Each number is 500 + 50 x the weight over its row's rms, rounded and kept within 0 to 999. Layers, rows and columns count from 0. Numbers have three digits each. The size before them is the row's rms in percent of the matrix's.

# up: layer 3 MLP up, 3072x768, rms 0.0365, rows 1411-1457, columns 256-319
# down: layer 3 MLP down (transposed), 3072x768, rms 0.018, rows 1411-1456, columns 256-319
up1411 101:454469511480521459556550536425492451428478545452571544501466590462523523440490552467574491518492523561502484456519535514532446447438435530503494538504489519485406481573514493523542558537456427
down1411 103:491441480505530499563525413539507431547481414635479444433471484503602548534380527551501478475502429513572577474524531390410567543554588452515579477510625565459442485521421505476454535448488551
up1412 112:467503456506469482500469592519487509497534468469425540476441576498533435469430576451431600423609542584435438560496463536453492421461393491513545488474472502543540516545541451592477509546487478
down1412 107:523485477547505521539418488532504602506434372568476563501543466496470459548523504463453525581431450572553553457486423461549450508566419460447509506561519510484500508516555526474532502507448526
up1413 086:516447502482468463577541494529458480508532522456554408496551427605497513470537479516471449574442574614524497496442491559541548547503533511473543477517386498426475618442444511571559443446502464
down1413 078:623545383521481505532534468503463506450483530497484522559480449407474529542462531543541506475554405545419495520510476471489493519472459476485570521556537516606558458445499485532552421605527532
up1414 113:593564457489459499549505493525461494509442615540425503527406481522435515461328551464505544545464520497511519620540495491505542500465514552490508594505549533423447552482569555557433505411493503
down1414 132:522539473488490490467538512562486469488590508520482478530592472560488609478470497472508490493475433550497549429544492549493357470532459401529445469453479500582539485500544509526483530548422439
up1415 095:501501554499504462581547443415500575519468477616446442505497515579549521469475492541571466457625477586432512564475501370515485475404477586572477528486514468448568490495498542428491450447532370
down1415 092:562412502566496497537435511467644602488498504513460583475468516290493523490514558412433455541524435465588457494477467432558560519503420477482632533450537582470454574495541449489480551468473478
up1416 095:517469498411576524544427534475424585494563601467573508546543528587495557538516523464467496504492463434555526519407505486440497455482526585459432436533461421492519524461464511507397524477547415
down1416 089:533532514538471565520543408481579607480462429458507548369439535426371506494499580517508574484515513524567461510431445508570386591481476510562583543529553487598479524464534486517575414539521558
up1417 091:526501543493529563536534470467431468494467443527496429480595452501552459495482385486511445531554548530488579520466464499467526380450547482505467510439469511480555514560457544530476562436432434
down1417 083:472400444567491565482581516509486544460453405472473587510487537496551536608557596573568517454536451609440323529481478400538541537480481555419492471465592453492598493490516456417484468473508543
up1418 100:482438459508441528506581609559480556517445479459384577573532585387406498482520518491572534585477471528473415535519445506491517504451521545387507646554425628479433565437451587556514508541517582
down1418 104:572435476563620504528462584589454512432437531472561505474490431473530484498484507386493540414545576527533562465452512777499555566542496546467423476518510542446548448558381412545546424508469563
up1419 110:554433616536507487532450413464451470520453473532523502573540521514495520497451556507318521547492509518489514470595534436520477481541457463478520578476506491408405512518502528451435495571450560
down1419 111:566447496539500450493400481508543439442457422505387434586542506456559432426526491462481542490512591479492523555479509445518452486451498541477505514392463533524413490489525519510455597543456584
up1420 111:498513493533492538551526460458489503439521555439428418544526541521491454562467528531580397523550503521406435559528478472462465462470477583497521521578549568475452511555475452585482491521463512
down1420 129:503542543563477514475533462413400530446502504590516481549563379529526459506543403464524425485557501570426422516482481301547570470498512452493475456475480556549569524513539581426514499430417494
up1421 097:550474513503574483540455442580507400465536454626431532538532478541563524412623526614440548485530526514522575408488513471491438462568461588531541435364366484545501458491523400486454453529462458
down1421 102:413478483464481499466482503486432490589575568549544410501450549474414534496381524392559503497490490486426460553514378478516553370402525502449533600482586609489471523527499473551502553516495601
up1422 092:549516509401460506519535510426536475512595433478408574536460519519433421540619503469525515441466536524431487508505375493530539484440478453504543516568450524475463578500502536473546482525497482
down1422 083:552448471597519583536451476480494432587495485580590557516477450452475547470402556490557468531478420573493509564553486646531501447478547541593502504466469492513453421488536479525467561516491476
up1423 114:578542589600508483548584328475456478453538494480435453465476456547526462527462594508492585478465487532494514442448473434562468459414480569481474545554565479524528494468474460590472460557461464
down1423 109:490479471493450516500469494512478465485439407470497390355494583498500541444485519548484547421418578554466538578517549455505506547470522636656467525578554428518553460610517529526514526519455460
up1424 106:518448489548407417529483466460463457475599489593566463579422506477493549461515547386471559397511469444491503592569485477525491537534530508508530584547510453528445501520515353518452488475487535
down1424 101:441495476471451509576421527478503535470531526518440525503616607540528439505516471421449472502549464483507463373492532443396390512475482561467414579501498494508478442422459586340526420463533437
up1425 089:502489455409447548518510524504567454504485480529426488548482501510496408603465507448574493532462458528598504478463428511527522497534579580490555595444470473597562574488521406518534438424491482
down1425 088:487565638515526438405476482507484496573561516477508602480408498482537520383572450466520522441604529433486546552590474455477512535428537516686495476567468516425491490489595566475486506562553510
up1426 103:534534453443551447577416548550454543539480488587617473526503481523517481488364578484463521389515503542480482510520458495498527431533430546504611447548491474515488509517514465491525457573505464
down1426 102:544485555582566608497494451462480509537489451500488527477601508398516494372538582511476500480510576510438465414512559548556455593541392495382460537575486425514500512543514441432493438532498477
up1427 077:517482485542514456496566519483546544456463523525619555478492498494558516578487608481528492523531472558518430414462531466547464598525533489477496556614474542449528564544493460584510467506528545
down1427 072:534563449426498530510450504517531409553520518507415505624547454555466490529428391444490558507480507545435553463562576628422524560494535419506439490492476378466519448525397448484570488398568470
up1428 072:451539594480466498495408464482499506420528514535476589516506517543592575457472457493383475468513478491529544476631456530392487486562446407537450575492516493484404453573530509527501487530515489
down1428 068:446485453475506462557567523589562461591538440499520477413503459434495465445534622473535490539508533454436523478402469356516503501423486473453451445565474556511563583462418484441469556523475538
up1429 096:538495479535531423536470515430552550597532517472609466495476486560473421458492441396532516500526538479472485472498527540422479498541524505511442576525537531437554413457590452528398507474452465
down1429 090:442440496546522521407579528490519456470480361502479398566557447582528506558488503561503523533530492525515524492568424631565532525464472449473545489479453495498438555426464516530537533501497569
up1430 096:548492484455512452573542461495541490450516487484502467569568474465491453470426576495415536476460422629425547477534401517561453425465511439474499543543458492485435589546386518535561635513567516
down1430 083:389477604569539621476432520518558528508494482465528410505456472577508491540516492559493495486460541492504348456509507397438516481478466497485451445496492518536538563454429567474478514494410576
up1431 109:502561521486497564546441439477402577508462534549516519568522432508518508523494504554519542523461504501423584533506536467515586533510531453479415460632528467486437552444508536542400512494540625
down1431 130:481591498550506473489521517555540440432493462475485522505528542559517520591492498449531537489526456461509462560500538384463606490524436461435531515458461571464500439576461486557496494576517525
up1432 104:499492495588409465514578441422502412625523562503425494531528512385483419533591558487502549522518546469495494461589484494495497512474538445490517443560456451564518565508473488535480399537502499
down1432 102:607429549480573578501521466511480471513523469521535518513507527502528514502412526477452440467598481510460545593576513452548482570433452498521450566424575524421557423544472374513484566409518485
up1433 101:529524443479474551540485511463543577632578436539438537486483489443482474500416432436432469470484576505537425487433551522486575474581483541429539473550480480472504629437474481542532508555518555
down1433 095:482430480484532500531439451576463502448498635538490475590467522596564494477499453460571601498513437476531506560518437538525431489400442454601417530484544522504479414508485463537476444488511506
up1434 095:531574475383482435547452432528490536542504476542526464467571475487528468546443514506488601533529508503452575451506419537487483419469517470490507442526487442524506526516477467631508467524411497
down1434 093:604438480579494504410469487544462431551487502577561467588478462504502520494542453482473416478469452505553497487545540444513569335444528441608424462464455537497490452513496493508486527555434496
up1435 102:596455558412451491462555510510419457538525552571507458560495534498516512579562484581492483540499504506470445442536543487524573453466558450600500479483505553537556524449476535483482524569505553
down1435 100:431500497538510479550529582499423498496512518555597539551465474475414499516460543519504462397498418527479617481440549433523489482493469463488561462501501422447608557526495472523448460493574535
up1436 090:471513485531552462509508472477430487526409546532522441420513566492527479545520479458480494459484581541539518482354539534475455605482484550523587488563492490490515480546516536502461614447487639
down1436 087:423490504494484466494483494565528413432530450462519463491448542486397553449440583481463437472460449532443457569566531460464559394485443477369478444522503512491489481563527425454549458512491436
up1437 119:542496497386577465497518475429495520601542600466432477516471496452469445454473540482494581549588514596422467542472457499585418444468458521552498618541542531474549493469463450566460480510490519
down1437 130:454488478447404465459432596436472458494508439542381550486425469570479570440580480574513552522445532438406547499443461622585435560372543522487523497523488498590476413478563553461544504470587519
up1438 112:606506545545527474548473406450497570545577501403425534548563533417520505430539531452510504590451504487551479507502599472568553463470592408425562385395515456358514510446537512403499521462477564
down1438 117:558516494539526485468461532596472501405525367552660537505505477584553444382459481502455564476436523494560565539440464662456498586558514501534424576538531516486459486479538459558500495477592416
up1439 114:524462491525483546615547436491494434505416466455529574483470540507476432482542501434444506471503552514437565601544515490538583476450509587474515614500498550572434401570586527492556520507423560
down1439 110:509527429538479447444426394502484504475439442461491433506538509473477486453485531493467426478506557440488437500509500313547508538519507539537500554412437482455474489401502536460454461491476526
up1440 100:534520529451570502462428462549482556576507482581484504556535487463473497495500571424508495523538471619451505521426485526533632403469461500532478500464465490536608513465453494487468562512512444
down1440 083:533441539536433489525451568487521463610445581557592510464557525455512381452513498464427558462482473474569462394491470434592418486529458505484473472577513490497568464542495486456518481518507443
up1441 091:519530485497545494449498514416496518484553519574534449465496426555498461551528443471386496455537490552400527528513575466496471528504498541443535463492520500537433477574452430524493397489565419
down1441 083:470471449546551438559487540668484415475470495438453425495482495478496552529416565532469580564418489469467532568524544346440500499453484442461483515506477449435503544508502476482496567549497587
up1442 110:455513532542495503467476490468472481554489403548532458532411476453566559568502484480450520507564506535554450468413473455550513425471611500528529416456448503484416505488519537490434605521521588
down1442 113:497465563587472527493427452523563496492441497484371483594521479452519491498463557407428590463534543455575487561432487404556408484451540500444426563510550470506598439525469461531513422374459546
up1443 104:490492511506604426490526465534488476546414501474421456475386495568528448555619429437557497599591525592409455481438513416493506464524479446438523564482459455546548506463425538449481444483434504
down1443 103:483534347504446379506468452462486570401526542477523468593603506484379529524493568442497545463446455420543486487472499412580525531543574513501442460530464450542515596529434513471572487512537546
up1444 105:490418498442438591496515563459481526491497438474551476510433501485521460444485414503395522485632512608352555546495459489536495414480504534505427525493538533503505473535481475481501533470467451
down1444 104:484527510572556520542570495532494448524464526436485572454528502451631442510561511505496548400500443505554513572521537462531549506579465437536435574510565504617429519531449538583522536456430500
up1445 104:456471421508535434627489523452584434488533558523453463533495500483477422535511600465455502486644578548519523536442442492568438457471443499466553570601481477470462516457463509541577493547526496
down1445 087:534467507480538556527558578449565470509471442543566479432494511449443413518553587466485520553524470553514416511488604485369482488554524612384452541504492485556509498546452607466504523461452435
up1446 097:493432486502512517455487516548468509527514483508480485557530512496461441548461420487539488558482634608459530540526489532490550389493476485524532571600494433529450580519523563545470504467527452
down1446 088:545501479548476478509496560456548501584508588510495467490383481503565568446562457531451563502557443507512525453488538459546454560508552569399508510579473423424535371491559555522498448527530484
up1447 112:405461502517465444442475496445533405613452466502425462508394537440544520473515467442408498520504612468405417578501547425615552457432410462533570467515417552439407429512464529518553450514488467
down1447 115:448503504485486548559454518449470471602550538428488510448561445452588509515546532412547502560540520555483559450407506452547435485463519418561509522483462437539488544532514511458493484476458444
up1448 089:521530533447533428417464519457571355497479530468495524470461470500561484574442500452476481523522511460525491576477447487418371546492441523559430571498482465483528534572564389431523478462545474
down1448 084:475453518447455523397530485464475639498526530569542512520529465568599387436568480505579405491513451557449439528566508463548570415501572402445663487534590491549517459462559625598421536527573475
up1449 079:503469520449512466624593496523492534569481455570573508507552565409506471494551548460575497562520552538474493379461529497560476415531501582513527485625461433497407503444434504456480550476439555
down1449 074:493574453541543496587455464529605525562469610481525577519462374460488459493451532494472550553537462471540503547544516343381526547459464479471487507444435506426504516579417481544567406466542466
up1450 105:509471576512505497480472410436488474539493426448572474508511429528511644580464435548564600569506534495490495425478460541413440516520504552518493568527432392453405537534434495460496527393339480
down1450 106:418559507530492447422551480462482527532549403405539471459386587408547416351565460453530493480543579436543467482452513437543429522473495462603588473502484453482546427574414501537433494376503478
up1451 096:488457558351516467508540495454510432486461590454491442463555469499436489600474574579359537567478520551476546523458494556505614515435513452550526510535402416540490533658545560498444417549516558
down1451 095:525639437486494559500503471535507516416477475439514514531499517556481390524504480471530477461569463346516563610513397504483409421465466549453545466494454470440433461470434454504556501516406483
up1452 103:473492558453428541533456471527503529487469696470518499504456605460561475542516463562517443468548575512545460454514541517452537504553547579457559477516483407466501553432486449597408522512514532
down1452 115:532572520525552471504512467494466496522522445553430450492490409612618480487544614486471566526464425573436538540585451478523551500444489430554512559538511513523445452533577495463601501472438525
up1453 104:485521446442443482486479450507534444446370658561618553516492480449517532546456452369525417634501520535517552589452527416473520443485504577406561539582496498475472474493499504530503488462490395
down1453 107:539539540513475485508455571460481514500550484486488457548417545598489528474533474614489557501549570417460574453476514444534508526458582468721587561470410538494533514477447575442446547486502568
up1454 092:470532500546501579530517426523491499517548510487412482543473439558482459500331449557529509599560496435579435500563506428501587450533546584509501493514496594422565388537514547505414534529538495
down1454 089:498403488490565520467565532539505461511431430454562441357542421486580515591525648510577507464484529544468434431509489584441461547459381463425537514514481540540407514505591480530463510481469499
up1455 094:556474535520509484498476525523465496600544498513555593537552497509528374533459473458426569534548531469519495544526461482450482476532555358466568519506468457550475507463550463519496565587501527
down1455 087:535594498564535524506520429535494468455554402401479480503504457425467542385608525550487441553528533624425465529513478470498482487481543489492459453571471562486462542560553641516460504491532526
up1456 108:520528464487482430541450409560505492488505602390493507514548539511547431559494553587478569541460564526496491529489567525441483581531531620469492465525428452440452667498549498493514462411492521
down1456 123:591551540583559494493515599521559479641491477533541561500476470509477560456519417423545497473467388499504465531503554497437467530515539488503522549451457570569570391514581515549483511538493465
up1457 114:562534549528516528547457357466478600553489515488498495595469548446510459453521570539460504518573563471520499537519511492579505550464585526475474609434499418521462507493516598502436495520507548